Weights of a small GPT-style language model, trained from scratch on English Wikipedia.
Training: a variant of SOAP for these matrices, 149M tokens.
Each number is 128 + 32 x the weight over its row's rms, rounded and kept within 0 to 255. Layers, rows and columns count from 0. Numbers have three digits each. The size before them is the row's rms in percent of the matrix's.

# down: layer 7 MLP down (transposed), 320x128, rms 0.152, rows 59-125, columns 64-127
# gate: layer 7 MLP gate, 320x128, rms 0.162, rows 60-126, columns 64-127
# up: layer 7 MLP up, 320x128, rms 0.164, rows 60-125, columns 64-127
down59 089:090177180131189129175132163127113112172074157104065099076128129152167100136119078137189140073095176106125196092104146140116112160155145118162111162115176073139174125103153147128164096114154169
gate60 091:045126104120104119054124153106115134127076145139069170140142056070083132114088147098139157141158125103137143063150130131141148089094132164120181167077111133087151125154161045129145160152133092
up60 101:147100137139141127108076164140124105149135116109144130160118089082124137162112124105105106123100143148109136124168119121226107086119171114171104128073115157143130130089121169148128176200081150
down60 100:130126102101177175156178118134095102155143138108144082163140106139173129198175117139118165113198165096147177091042150125138051108127112174107111086082143114175134090126149198081165133129089119
gate61 098:102124110155144143105193117111098101131108087145068117148164149104095087099111188163085125116116072133151133099139128148130154123106141199082093116141177142194137161114146117141112191099130126
up61 108:099121095139099143123174171082109075177103158153127094105131107122075140083132184129129167132120139064143104102149159116156151152197086150150147175136059156092158099080111065155172151081160136
down61 099:110119066087144085122152103068100167142107139145125111020149099150108154104101140124099130139150112144207104111158141090147127091101124146121130145077137156125141101123117094093105159082143099
gate62 092:153123127154131156086119168134092128127117096148163152174190105094152118061137116111090199136118103131136156135109124080128117149084111139126149162125115141186170127178079154112150124137081116
up62 096:092153139132070137103136136098065126117145183097099166115150121062159118119147129135116070170116164151085144164108175113085117095117138072139169197074183094224142161133093114131151090114166144
down62 095:104168184131120192110169120133150202192134104130099163140083057094122104135108139138191080124121168107125128174097127083053119157164110121082117134094158102113070103136133123078126081129146126
gate63 128:114182155112168128151130093102206110163101101173132159153088080124153135089118147149082073157135120114105137111119177199168179174169110123117120139146117101131147098114101159104097043132129099
up63 110:144113101084095129122092126105158157123137144147069100112153082079149122109101113143197112173057125149113203141159102096136155082107146136053139121165111127131129102123187141145107137168131087
down63 112:124176152096144118066111121115093146116108129094131142110068153109227138159096151140088113126091144121098200121165154100115048131129128153090139098183086133148154147150150175133082173132139155
gate64 089:123071110067112171096194093135171128118134163069116137151162079102109141096108088159162084124143138119105126112178158128121184094146112089137118135109066083100117096193147192126186150182151071
up64 092:194081163153124146156167090141148092098130103146135153138066116142112140146078192112139112072095130128103188133161072124143083142180097098156115107127154113128096218067153100092183082151155182
down64 085:145139110111094128075115159137118077168146101100157111099095170124170145058158095082090147184194117057136113125117154049116115128091143160065132158103134168143086171131068125129083116152127146
gate65 111:144115075105118119186162163129169132093151140154113122169124081065169163147121117119119201086079180167135145125105195160095120105162105118132130105134137135164136159161130109155135135053153066
up65 113:177059144136074151104149156117192113133057149101169172137119161107110113156094144177121147107134101178117114144128111134162089060077110157160053118180120114159084107146060125120142131166105151
down65 108:128088132107132122139133168190141157130076073117119132080118096115107188140145122087146143129146142201118057142170142135131198069118156129140078153102123103131187102107100083124088130118129169
gate66 112:107103140129082099089135095160096058127139122107101096156079102124085130139162111182121185112121112222143071100101156130107123097127054163119148160156151128145126114173121143079156089156095156
up66 103:069179183130112100118130068119126123117126051065075134136101092147128133119134105120108138125102163151087175175183163166100127071140147164129110149175118107145138159181169099147157125130080127
down66 107:110138139100089132077123107127144083104109155139090130150154118164086155132153165153118138130043152172115171135126140147112105159134099113104182126160116196084125115119116088096096119124133090
gate67 092:145157120136098130126099144140138114091116111106128104168121104178196224137116140159152139134145105143115107156117097061134106110099094086109138126143091149156130155125140135093102124136140111
up67 102:186097222140112087100090175129130107196165111150148119124154110091054152100066125129104172189092108122124073095165098128131136067125120088103061137146140120116162149130163097154160126096097130
down67 100:102122126100123116125171117143133168126116193099144103136157090103107096156122177128064134078097173136155145081172140145125126149121136151099115102169077126140118115134168080112147153147113150
gate68 096:118139169127174130146110137104101087146120139136086100127113091102189145149109092149171098041119128139134099084102145147188104120155125125081158135169077072062128128143150119212117099088110115
up68 091:065098126188115131158139102016163113166055152127130098129200149039150125159145104120120130126098137081125088123165102116186093117131110094151136113136120137138175111101098136135110109139100126
down68 101:122096090139096144135168091089117113109138143094092142181155068082084098143110123114104157188090060094130159125147200120080133115170138080110125153116130172127131144122097188069126167180139143
gate69 104:171125143136174155090127129151120114140154143109114098160147127108060136124108135084136142120167108140133099188085178084106175023084163154122115147108093160104153131169147119108150114123127156
up69 105:125150126159146121188142107118159047102086123118127064160136181089117084169136086101103162178133116182110141113147112093080097128159137127078161160130116117073118099119118175144160069141193164
down69 104:080119108151187163119131114154170078163137145112124084131164061118070138085128132138084105112097101157134103144102157149168056083133154085101150141092144128070139108112110156084038150145164168
gate70 093:126121113041118166117137213128156119129123151098133095137163135141127100170076139139112156062179087143135112083136174075148148150141106167106150118121101103081114150134122153123139130170116122
up70 096:100052137145135092161185173125099152166082109066147123148121146138113106140097077138164082078121112134071071152172143119118111119149095129146163139097155156079056141133179140070095107075073129
down70 100:166148091114133075097129108139094170139088146167171161089133143127147132164100150120117169200102149147157150122092156142077101100134053151113142142127147107108125133119164155105189154124180137
gate71 088:145173103111133082111189137127131207105078136121065123163154155102152119101116110092157168159133137153208189081145123094151186097141067152121141185105164139110091107135174106085170151106156153
up71 090:139101102144154139129198098095154127191137111071146089148171122104130151206145119144086112111144150093127142145092122202069099145139181140134137116154125097123170183179098190129216153170116167
down71 088:149140218094169134164094135132144123189122124168142058191143142094191170115195139136107151091141158100097125083144163142111138179109127177185118139108143119156111135135148090152143109135058084
gate72 091:155129149121135189085080114134056133165135091115065072121102111092130105110125132153090157115179093106162108122176123149118179107097125074140140148072093118120110117136175103154202150165107117
up72 100:096151125110076099171196096147137120115131118169173118100131143104144176127131142060097096126133097173113106131146128096138149136160115193166129117065210145149133165127137186128126134126103077
down72 102:122123114123144180079128091175149171112116147151103179163141188147194229110177151090157141122161145097100118142103141063133131141033121149156116126095146121139125118093125158151205164173132110
gate73 103:169149099136120169124122110111099130101140099133084090141106137143151127163121188137166215116160103139207130070123094122093161096131083110142121064137099112190164071167159150092101085096147135
up73 100:065144149199093091180059119135129092138125132122119134091161054113151150133148131107155090091075122137112087057111142103100148124179092118150125165109090127181131152133053128080152165102190131
down73 104:208097101125110160177060148144132158092088104094145061085160149068142142125171083117153106128146109114132157159098102141100108131104082170127138132096152170131134084131171129143170097106111107
gate74 113:076151102145114119184172098161177091154185089118103050178094092082131142109157124161094083158132130090149121108099089116106114057161111128149182128080171137126075147150135166132156111117127153
up74 101:118115082093157192104174160100162150143150145098114104092141161098103082170160119103153126142134131159090106160131117177171083145150123149093108098123081047157110094104110138154125064129123139
down74 110:136129134069109162132143126135134127165112163130124154082116087107120079104171139137192121147149105112075175195152137156160138123161178070062124104102021079106133114152115106147073122117126155
gate75 085:181146102108125129083115115137093150128130081082148055170125145154185177102104062143141167138118080141106085148121153156148164113127102167126166153098139136124149104109115102182170171159144107
up75 086:102122154108094125094159091131166179088160123114145114080086138141144104146102088185134125116129142175152058121183098148145123128158121127155183142175118165167094106140157163176115112125111201
down75 089:092091115123145102154155110113201101144125157129124129097105132113123098134148194163160161135116130125109102174159185136082094088166147153126126116126153145094114124135171156123157116172154100
gate76 098:153170159132123158196139149060137127085095184184142045107119154157132097147184168075059150119168153101103108138176150139168122118087143122116164131080160179140103107136102146088078155130152103
up76 094:100061168136193102124155135164181097111165110071126138127129092109137102084097158105098142153114113137088086101144115200144113130108180090038155130183156143130107123061117084153117153168171101
down76 101:101120157113150125150145134085189108154191109175111104109187096151133164123150126128103167158158128104081088089139119145163111116112116115094148091113095118201111124138071155144027139132154128
gate77 096:105161107133106085164158129112134081172090158108119165161147119141115129096098147148121162123090160127093133089059075154090066142149105071132140173145192147203109150123084111122101176187137132
up77 093:103115124110083085150119106165143139154161186088121094114163118092065093142108093179138127108091109093075137084163152100112137154104085137142146133112155174083183167049164097150096184138148121
down77 101:161084099113107191129106143076137149135181105143138140124148129121105103093142121165122140119111055103172192116070125133147074097135153101135174122203143110109152098166118104124075109133093145
gate78 070:139150107132098142139127154178118135133110095121088113121122118114112142108079144133179154089186069183110058150152163097125218154094156138150132129104129160141127086171115147124139145136112103
up78 087:132114160137096112151146123142139160073121130114196118129113137100077085157112119137179120087132096117152159155167172122121129115101135079101067090094060157076195148137195135100137151107092142
down78 100:099136113119139106093082091121167115113122148124154144151128150104117116180119157162160120186084139100167161155173154171133155188118149154142091081142102131102133142104134069135163170129145122
gate79 098:095108150144150126115087075117089133183130128124120166163122110100114179123084138129136086091120123148079113178165181096143160119127115108133175101105158143130107135149056083074137121173138158
up79 100:144110117113151116089116127123081154113164128076159121170164102123119176113041148102069062109180130086155100178140133149123147107124096188162178096148169148143136202166106131181180059137125106
down79 095:066121061099146113151152147115131124156117180134141146000135128146114144114165166144126115142119158128092178168177149126160112142106127091116121097111167144123136137099173102118154150140100157
gate80 079:104150119161117166156143123115125060084160101142113104162117126086137209082052105101104146145181096116163121123144169119093077143117169087101071116117146150163124103129112124153091122163181134
up80 090:175079171062115121165131157111126194147122179146133119154152143133157057142147113070129143067079112095098122140151195088123129086143111156112179113156151123133102141159137132086094081122097127
down80 082:163149096162114141119107144136115112116103103139081128129154170138107188095094098115099130152111060121133136104110119117150117192142165151113161100127140125133152100136081101114070163076116160
gate81 098:087119105133129181168142195149116137088077118117104079142115093112182198122120154107101183058165141111118168157136145119167121087123164156148167117182135156138151242109115145183097167104160072
up81 099:083163120120146164124129066180126088179150121110110096131145159119171131082113091085133104158106136033079107132133065138137122070109139125154109125094150126057113127159209187101120134065106121
down81 099:128144123075114132047181132103125091165189111114070134139057131160116108172152178126093155172088142134098063097057165108112163158155169135141088102124109083084146128129100144119159147114108141
gate82 115:119156129138150115108057145124156093130120104249117105137148121072093158152141122041131186110151152157107208092135135114158116119113127133162133197131167165145140111128167074147166120154185128
up82 109:126112071160180139118066176041143126088138082139120138123121119186103194089099142085119092174117184156158120185148175113075166144117132170185088143175085107086095172111108126166140147142162114
down82 115:104164118154095147070122131064132176142178129148130121193120115111104109099146119112165160103080124078131215174136083113097128179162127135118127093164144162049177157113145084165118141192148128
gate83 097:103083098140089107125152087151187086111118094170133152100150114077154141173087122110168121082159072212063147103137156140147071093090077126124147091126125144118190080086146138116098117125117119
up83 097:107147135169117114116098178127169129163074153170148087103139116152105163212084112045073174084167123110123134063132163123073169127124120126145148194131146106107058149135182116124142145111102100
down83 097:120094046135167118128171164092087073176109185109125118163144067112179136173061144106078147063093139143120121157134150122127142081151152132176120132160198165129106122140127067127132102098076141
gate84 112:115175207133199117112133087133082115125141150117092171179168128132121156141059124135138146151103112166136136185136087175114135152159104111101102048073171156149129142123130060135161137106124138
up84 107:134159122093171114161131151091176148088131081138092172121119124173157120124040095107099109149150097146127070124110058176085068127149080157159148112111119131124085152169095155075140104105118113
down84 108:086117080189186115121123160124101104159128114136095174180141135088145105219133120108114144189050119126065088112130108162104130078144108094130128142101158105097112112096136089091100145123137087
gate85 089:139136163132106047160118148128070085124079132131163151152129139119090135188114196099114135123132117124101127071127117160156060113103146089122051050165131112163107169117110072127118129074147195
up85 100:070133179115114059128146099112097182146087135116145076144100125155128136168223096136173122089128147158150134095129170150105084096136167131124124153125150103111118106121157116098099163129146128
down85 093:099110081125145144114103138063164097183153164119103177057178135090076194156164118143153133113099092119191100150103094133126124128164108140161151084163130142137172152121100101174052193121096134
gate86 087:154134123152074153142057149103076107126137102134143111106169084147152178114102152235137127127150066104081098143189097136126116135112162117116146147063143082136116125111154164179165111148164127
up86 094:108087120134141115071106106121104166142122126129089180104095147103181089113142119063115067141161089095106135121137192167132144138130063170119116159133115151109151123169176079135106183069121076
down86 089:159134160133147117161134122168100144152087131170106103178101153179130133094128135119091147141168121107134168072143171188093086148084157088103131117078148101149127141126087227141137092121161078
gate87 113:122136141142174122184131122098086132107125144122151063100105092119109149113120097102228193057163137141109190112108083158122161097069118083109152113129181104145113127170158146147124137095118052
up87 109:037116111161082108109154103160133133126088106181149148078145101147115135118119101123098109136142152118154127157162144129082062102090132131163141108113169134142157123098095094197151081104126161
down87 115:064147175103164124112116189112145143078119148144128161167133117140131122170126081182115109186111157084123179097076135089140116113115137150134129072098081147116111158133147108156132048135167137
gate88 087:125077089132156135109083133103107151133176063172123151152163163095149160041152065063148091138181134113130111118153134038140110091072096154127133081172093120140088117139172101133121116170091171
up88 093:141145093155209106126146147166094132118151159142144181126125125124157062100129127110070143113114096132138163135155174191045108188077164142166168105083184121076120150172160123130115134147132165
down88 085:138107096172100158154060152110162075108106113156109148087146093161154076128105076120176173131169069160107167168128115094150156113096114150131126144106083105154103166127113158096116130078145156
gate89 075:111080201103163089137199150120123088082084151150106119175128116094155147196187130139124098175163160185146154173153140170107148120150170167141130151152091182100100157137161123159127101138160073
up89 083:165135108194127121148155162097093094087143140181150094120137148154110171097131049145146108102153032162160118163081156134107121146096156151133132154092103169143091109168129153165137199160079139
down89 082:101113174083121080128156084141172117172117139109158150101133096126136066129126150165143155115070229139161134128184129155073119134149105130176087097143095137088132103071145143136100110092171140
gate90 111:136075087117084156137130155166131160119043084096105083160098162188096080124169136116091125111126125178139149103142102129143153185171060164155122107121148155096120144094108149104142130137132139
up90 111:110132164104150135122153150084182127107119185071178166133107119127114115082147107142129193119154150116157117116116092096086133134132158109098083137139084186157169112126113148193108108099119110
down90 105:092167125171143046106097135115096133057099122145210133153104141123131106128128090105124118182164123081067125166100134079177196138097133115191138153140080081105156145124133107152131134110161127
gate91 126:131108143133111110168184158130114153107110158075103134125121114117127105122150130147120096089236092132143133060095107170126140151146085069127059097131150124124094094089139093151131094122158135
up91 105:199113098128165178108121149158145103148111154067165096099152150132161095157214130139186103168169092129166179143162128160180175124128123129116160121091131138093117103146206115135113164136170127
down91 102:130212160119075108137143155139104159136089146129140129127122111151191140139117132162120134075128066160162116184193156091110203152148131082124109154079150146097108092102140110125179136122108097
gate92 121:125178129130205117121049176111176098049115097158145078082125091138183124145132134133127120116149139149123146096123077127117105119107086184113126127089087136079180088092133139175092114181083140
up92 104:139095108147037125149177133142140139115145150122151126108101148111139114099140135126106096079146112115176147130147167097133130120193143133123122087139111102164139118066141162061116113032149114
down92 100:140097183139138112158119080144088119129159134127088184186134126119159079130067122092133169139129153113112029129171135136093120110132205075176115168099138086149120131172100116109158075138163172
gate93 093:154093145119041144097101133188073098121096079058096090141121092148140132145175045101135113157140078091080149147150117147146144168106079103127110145134126159140109188141083148142160162146095115
up93 093:104191137108111152130135127173141083143124124096148121091156179177102121111135102012105121132129094132111156168114146139112094150146055080091115064104044130153106156113168086133066135063105078
down93 084:091075130078135189098142139144117086081125125104148146074130165169147093164135167152169158132130196127165163129137170131092180114131163138149137115116163111129167137096098149061122061123090116
gate94 103:061092146108096172189178063074115198108115104192109143146183131120139158111109122118131137045165127136126100167134113142092105097163138120113071202101133105132100135165074112136098103134105186
up94 100:028115129113146122121168164170131087181069137161114159110097111141123170164119167111113177118153111090152125174149149147098155148138122176121179194117105076118109082089129137073190064089103110
down94 105:091164149175172108085117127124105139104118166121086107155135121096112114052163085093149080108152179083132094157162104165084157158117109155114160092172153144128105151121163107139101139152111096
gate95 099:176083129125117187093115131155090160115121105085171146143144178132166152133116159097076103137140122115106135132148127123047118182100164154122143162120177198152104123117173105136193086146090121
up95 100:173122087120094123161092132137133095091150077126142149102097151122133146089098083122159114123149102143147075149092116163097121130080117147110119238100136126131195096162128138117112177111066104
down95 100:077089118142121151142120096108126151110167166143103078123093104128097077147140106165186142139137164096107163126108095095152121144175177043133167118116032095102136135148106095132124129110167105
gate96 101:147084091112127162158176148134120122138076083156179163130160195176111131121121178065124157075141106149152125081090049175156147182114083065152124134133161142147084129094156143133157109195107135
up96 094:129101214093108139193120114120110048116064131146151170127138101141116118086094118115151096159131145178107073136136104170126105206152088143145123168077182146110105167119145119114138148167110103
down96 100:124135099094175085094125133078148120165128145084061127163063122158187132166152094129111127119093163100151154076079088141085130076092107129124151096152161180130164120159152118162130099090104139
gate97 075:093117148135095110058138112090147167143214107109104102120142176146147133121116167176094154135112056085140117119153135100136134107151098147132103119087147174138176211137126074145149113093101110
up97 079:087133143155137093128147131141131162092119171151223169126120136127118090192159078141192072122102160098194097141100068157111058163163107139127082160126084110075128147125131131153173161129107162
down97 108:146114143124114147141140129134105124147118123109106127195122102119139127072157144129095137074128135162073144115128126091123127123120114113128121133143111108130119119151140157113126110158140116
gate98 091:168174117191166089143136129078088147120148095116109116161170160124170151114129154101060158124177121172154089076134133157110178111111123081169107124133123104141123139110144151118174122080133135
up98 098:090159103108134156167123162210107069126075149134085178189180108122106144137141082090151143143087111137082142127166137186181132159172110172123096147140204132088171112198133175095128194126088171
down98 099:139129152115134157182168126126105135040119105137125054088096154114098122097122126140135105168127176151068081087124192144087101072062142078147130150102164053170100091137129131084138139164162132
gate99 111:135126134137120101126143123118153142098102139079139153097158177093119174091063114111109106095104074141112152154084085122132191086119119123130121159188151173149114181074120197118063135103178116
up99 100:121160115102153105177126092112168100093151156124126069139126073108028093088182104132170190127151119113112147145179168127158139153141129135185167111094153066146198068131140139196126172127108106
down99 106:101134123160104135117079122157128191086140153083117120172084148089123151121141082052139096090135120083134114139117057155071140131178174102150152180142192197145165114162078152103110162122111143
gate100 095:159147135174152122144170122117109132168092119077111145174171105046148122071126084122139116160088111132146117102077114175138083144149114186113159164147142138108175142136113173157168103143159152
up100 093:127165136109086223078168125129127204114086113107097135125117075133159163169114130134143125143074150087148114145120198071178098116109151110173078139167118195110152132119122145132117181133116075
down100 085:141085161199084101126129124147191112119144052151119119115136122142165137118142105145125159133190098157123131122096158144153135160117112165110147119121139173178131125094135165128115117148076153
gate101 089:191184111073120195157160095099102101198153097072134165144112110161169118156142153110128086118144125128110084139157164153082154113071095100165140206078118127164101183126163126184158124098176117
up101 093:143129180159127087135098161101071139108151175119065141133131096141133124139140107111151182155083120143122128171145113150196110169212106031155105152137146097183097113122140103116117144158127102
down101 092:167093115047101134147105123179092140165104156153178192149101123097206139119158138170165158124125157125087124158101146120090189110089143159152132135144076105115073112173123176147126069126129154
gate102 104:170168084146105154144162155136128089115085173082075126145176111117134120111087128146121148064199130102120112143152105193160105075152159145144151114129137192123103160148092099041142157183078130
up102 104:086173146163118110135131177178079115166148079146151112155169145176099164164144074157146140096160163123108172147132203122123076086059185163198152135152110145122109105103140136094124092123098141
down102 102:116104113120139169127181124077092116123166121106082097097098110091093148146114110141187109136147156113095188103094041174126112087147169124059154082116152140130131117122105089098137157134133166
gate103 104:101135136164080090108165159139116122110113128127131103164118133137093125086113180226159111151110137130126118129135112098101109128129146132109079151140141184186093120095118134157139170140128115
up103 099:122079097161122170081179165105161060045097105067143094098172129082100094158117162131123136081094090156120133189168129152121120108127164125170145120035124128148121135092106114162180171140145147
down103 104:059170118123095088087119104085131124067147146146149120085159145129101151100139096133079055122191187144155177164148141108187107120071145158101113135112115166113191143114158162128144110057119106
gate104 114:152115087108110087140134142109133182173110192193147117136158141097123127131129181159123149086134160189106193080033149146152127202142147124131096077183127103107129148156145092064091114175133103
up104 105:132144134140154149153115129148098141103137092213092086151168153148124158162153151194093118101068130090080138130176164134062092077094108117123187102089148137096148140174088158156090176082158153
down104 111:165142082088137135130115078149057113125122123152135153149104072084143116176180105113125079176133122138118096092139140096111111120131093191139122070141111169117134119150150111110151118173176134
gate105 093:110150086126124169161152145137117092119099071112133126132172116099156169131073102096150118100147142129086076162148102117056114128122141180139130114108169147114121135172120141157142110163140080
up105 095:122114143100187124156173145134140076116146132047151153148134116109107102150105141113120159132116142109121115143148106126098097153124178149165122060115142158122109205181166105135116126179103138
down105 105:136114089092110111118142095100098111163113175154099144101113100111094080177143146133102134074112123136149140162225118109107113155131217122089105080174126135125191139163149137138149147189130129
gate106 099:149150142034144085103162141133121166119069113152091138197163111083105167127121146147165164157121179134152090090157175158134090140161157144105071158116147123104136085121107154158131155138187150
up106 095:189124097090156151117131117104120078107190153104114057074098169167076125139140152086104159109104130118084160128155145191140078166144131136168107090106133103099162126155134084115152112114175111
down106 095:114069140176113113182163100122108163071117157146091101134145135166146068175136108134161103122119109131156065105126104180153113151129120083159080112142153124121065138133148141119145151086143063
gate107 098:157137106143131109143154160127154157115148070096140164103113155190156135107136101115098146071185149092092044116130110140131132143090126115173119113123177080156126120123186120124137105037163121
up107 100:148163121172062157139126111134112128218086108103159119118112074131218126140196112109124183164142113116160112148105147127134195142162117099122094126185103147203196078163152108107064176131141162
down107 099:152140191105155135087169110131065112124154185143123139105142127162104044107099087147146150098119161100119146161170141110129147135123120123090120126096104168120107165105156147102146028071173108
gate108 113:125110175131069120136086123093124100107146032152146143154197083140105131139115118165139088181058112174067217129069144162150112149180087118150134154156110148188111084137110175102097135143128108
up108 107:175115130115164156158110059095170154087125100107076147149116196133125149149133152110212070040077138175146154142171140119181064138164140092139153153111107107143140110092119130092125153131139168
down108 111:177127204156088120089156128133092141119082087120142079137086127120183100115107085180135136078138155137105112087121168117095219145133175138148063162086201173098146086082145118104106119139132162
gate109 098:133134088170124130162198099158118134110136150171129126137091134200115085114106167137180029137143154063179155057105108196125126175134082118137143140162125136149140126156151109104119109144141187
up109 098:122139119129171086146133169163125130122112081153134146166097141089153106112150130109129143086143165114162132179134140136062072148134129108120118126138128140190113124115137163147140149128133128
down109 103:108106106131215106083107141107144120131128065118136158093111113144176107151130148081073157104086132131080105141115128107063140080106136182138064217098124109126134120136156142141128044106102108
gate110 099:153098082130162112206162147167094108120196130095091071125127145153093167098143141166088176125195068128099124078197116120120099155117150139143136088151108120105104186103141128080147123166117154
up110 106:161175106102149111106149227114158145151096134131129163104164173184128069124108132131117139105071112110124124155118126167083201180106132043189130124125162159085152113115153091171167125142115122
down110 107:115151167122142108102130151111159133112087097137151191038113168156184097160099174149158116098112160112149117200141174138112130195116145101144118130106152112150147095089156144161088130080141094
gate111 114:133134085103143148142139151096098115082129064158095121095142105121120134085071107160122181122149122119107133081134131137127096155150108163072164141098105167147105120150128126160127126076160129
up111 119:100132102156109147132185164090096119153087089111117098118115097161101163097104082143077101132136117161129135131180118102139120137147045148142107129086079150186166071138143146168071169144163042
down111 110:131116086155127135153139123113102117145100120169101086000125097139086127107089113137109127138131117119095120133166148133126136126140111132115121137083120183151136126128155103125074121092171095
gate112 092:119129142117123081136092120133099157128121146169084090099184072106137152130111115130174138109080149131092120099099114121068150150192058121089116171159106115194128159202097112177112135167132158
up112 094:053168109074187129113121104142169106094140143140093140089096126072087155095118087091134096115093120163129188109085121116078097182162165164159155141126111090100125092120086147150102082137208134
down112 091:169104171128146138148148074090157129066128097119122075044177049141090137104083121111160146152172125128134110116136125159152135076167140105098164102076151175203127168128076104118077097121160128
gate113 114:075130147147115127086151203131055116122093074173121130146177091109116124101166127087112137105113116098067148141105141224133094130104091126135158152086104123147130171159127159133099157126138149
up113 115:135102146114137172164124171132134140114109155142171097157131068151134108120077090131111081151130122170167133157166104197122079106130118136121096074166076096181129090169103132046198070151084128
down113 119:135123127179179121111160191127127137073108119117095060078124118110168097075131125144056107106135154097183164143087083122072124091103101088113125093134100165140122150145148098132151133125183123
gate114 083:055111138164088133120121189172132116130147088118100118156156173165170117155066075184120118146154107108083132108155128068129131118142141125104146109088128099149161181118180079161099125099124152
up114 091:123077096160145164120110155187109125174128099135114101146152150158153184149103122110112152044156116094063057129098131102147117137108121148090175139137139136144232186128168151157136183146124105
down114 080:090087166074193120124167084150136145117114146142150193157158161121117052171140162169119111108108162153086141127138122130118109116123122084134099121118149114106050114126125128058184114177123100
gate115 092:130144092150152100176095139127147110166088103163100093171175127120109111179136172099064140104149148166137121112074110121115138110129106161125140158123134125156090103104141144112103122126155180
up115 093:116115097175156144128078191181141104109188124129195155128150187124154158110105085122127111125118075149115125138156124075111148119171125116111081135152170074134156126136120163108155114156121156
down115 089:117104164157161106168118130217109107083092076113138115188139156057139134123133157154146146032082147167149080126104116132125108152094145137148130125161147089088120034169095150083081135123166130
gate116 104:113114107123128127173162142112143088120190082135135103071160163096157125073146108071108064079132177132169115173063137097106188139124097132120162131131136112156094174135040092129092128148083098
up116 105:137118182135143093091148144134161140158048154101117134168136113157097107164132128118167164125103078150095137144158103158086122135201101166114144142103110093122160118102121101112143114151152143
down116 094:095102203117133169109070133118142109118192163117148134230146095080162062094162145140146102063158170135130168158113096079114096123109159132134098099138124167127142095127147128112126111151098150
gate117 107:129092076128142144216134112091127110045117101082147143168137106101223150169064109139127147152141152164098135159155126118122110119163115151142149148117140115107181113121158199123093117152129071
up117 105:171124170142108111134140102148125138144110105087060114142166114110161106130175144142063121173123111134105046069143138082152106047109093117098134205119094195130130104103186076130149151126133131
down117 105:170138079104132177118165093126157150111141161172190141077199149115135124112130111145155127178161119064093088074095116135105103068104128110111172123092094126150089153136166091159159121199125131
gate118 113:081101086124124142104102089163070172108127044087087119143110115107170097110150126101167093128119129097096146093142163158126141110064108163187153121097199136167126150169152189151069174137127085
up118 113:055171092114197136083173094142141129163114113174166147105134123100097156173123192154124131109109104160155085078114113115153126069198119151096124139159144112135149088126100135149093147126110136
down118 116:154147124099158152138158089123105114156164171108100131060142077188134104149124194121085143137104120102112167134175169132154098135075142096111145108203107139113128151154101172096179120192066058
gate119 099:137095154105153142159077114103133097161110150105145090135193145137090148100143151088114133053155159170158096101089176124145158089150172121139120115139116158095136129124083111130164117146191108
up119 104:163057182149088089149151114134188134085123143164165142130136073148118104116182128090102109176095128074125148150168096138210143132103120097083141135067117152114052171150155097080176172131122090
down119 112:066175105122139147114111098084143186116107154158081124129142147138139116119066120108142145172068106096155177165117134127139102171125114130134148124190124135079139189163101173157137161168117109
gate120 095:107096108142085139163143102153097150098115132102115132133091096112111081099115075153095159125139119169092062155083127081159077114139135135118100097115131136143161146106130176152193129147135138
up120 096:098114151139120150111144130147126129115148097185099150181162094136137115108080140178094136162079133066113090095152142177116100137094106139106083090112119135159099139153124097169117157136096166
down120 103:128108108101084125106195092146095164109093126133142108085113147141138129114131190209125150106131133143147145201157156100121098105126151129077097081068171102143091096113103148097130190117124132
gate121 089:153187106069112096081109130155125204100101088178115160135089125128081128088120136126101143109135122148119129134128143069089104119165124110129105171161128140157143118148118109109140078124077125
up121 096:067059169127187121144172082215148176129148159122142120132103159164118147137082080157099141125135123168107051120158132077089113048134133154117188101127108112121185097140168153101148158098110151
down121 105:134151141105150071094125114148179104084149128163112098142135138151153141146164110206113133166136116161130099158147128122166132102148164133147167192156142171137143145134083145093130204088089096
gate122 076:124114140130149148153114132222088049117092077178055099166151102085135145109148120157125161157144055148095098106078122111128103146099145115117144180107171134157141112133088131136160112141138116
up122 088:139133142178137113094109162126113167102168151116170145160133161158137159131140164111120130177123142131088176139152116095099104119048103102136180106117162074115120190153176153119080138135103132
down122 097:131159134151071188136090152148125113108130170105119089113134189116183170136079105123122118143153131174062128144127169095146153154073103113122140152132131093149156127106102206071183131084117156
gate123 087:176163123148139109087178115123148108157153115126107093124116114103164078153173138144097165119173157129126196098108103111109144105151109132084105119144092080068129061071138174089112113140103204
up123 094:113106120150143128101102140165135126086146098132118124134077134067116139155083150115127115112106164121153130156077179142105120113109125137169091134165079148162129130199158136119195140122089100
down123 083:115187132160122120156110155121170118101136084130161138136124133172171136035099073151100116164110080137115102169175131135157207142115138118096134112084098181153117154141124147190145123113167121
gate124 078:175160124174076089140158159107130159135150105174130128131117066162156177044090165094169127145130101136120181087139128105134141118164119119158159166115106102154122103081140145171109127118218181
up124 094:205158163168128110098102070128138115144133136119133140166095151115157131090140136112155155155086160138184167145147089190144084112171183115093147106133164133097128121054101103090123160069172167
down124 084:102117162084159141110168106117140106161139187138178114127126163159180096197149171154192115142094198127089164103159147169076121116186091129133088125117104095092097071071146169151170154067165134
gate125 106:138128099148119137100132171116105089076164156171152070116128154105124145078142092088148099160127169108115133067078148148143142121107172148094112134149090104152122116089171195207135159171133146
up125 107:138142132127144078141163095100174080101083138129182128088134153167159106177120151175109126118187122107129064115090062125057072046167086103128111109139144160125071187121126168101146154096144114
down125 107:136067161106111089086154134127079112078105164109095105167084129149072099151143156138133123171102091112144094125166083168089069112126170122153092155088129111136109150127099162111125147103147126
gate126 117:106062053148087179098135150117108107083120124127128116086096152126114121125108136121159068114160105200151138172074103112107182116084128124141127119142065103109112127133145057115112139152122084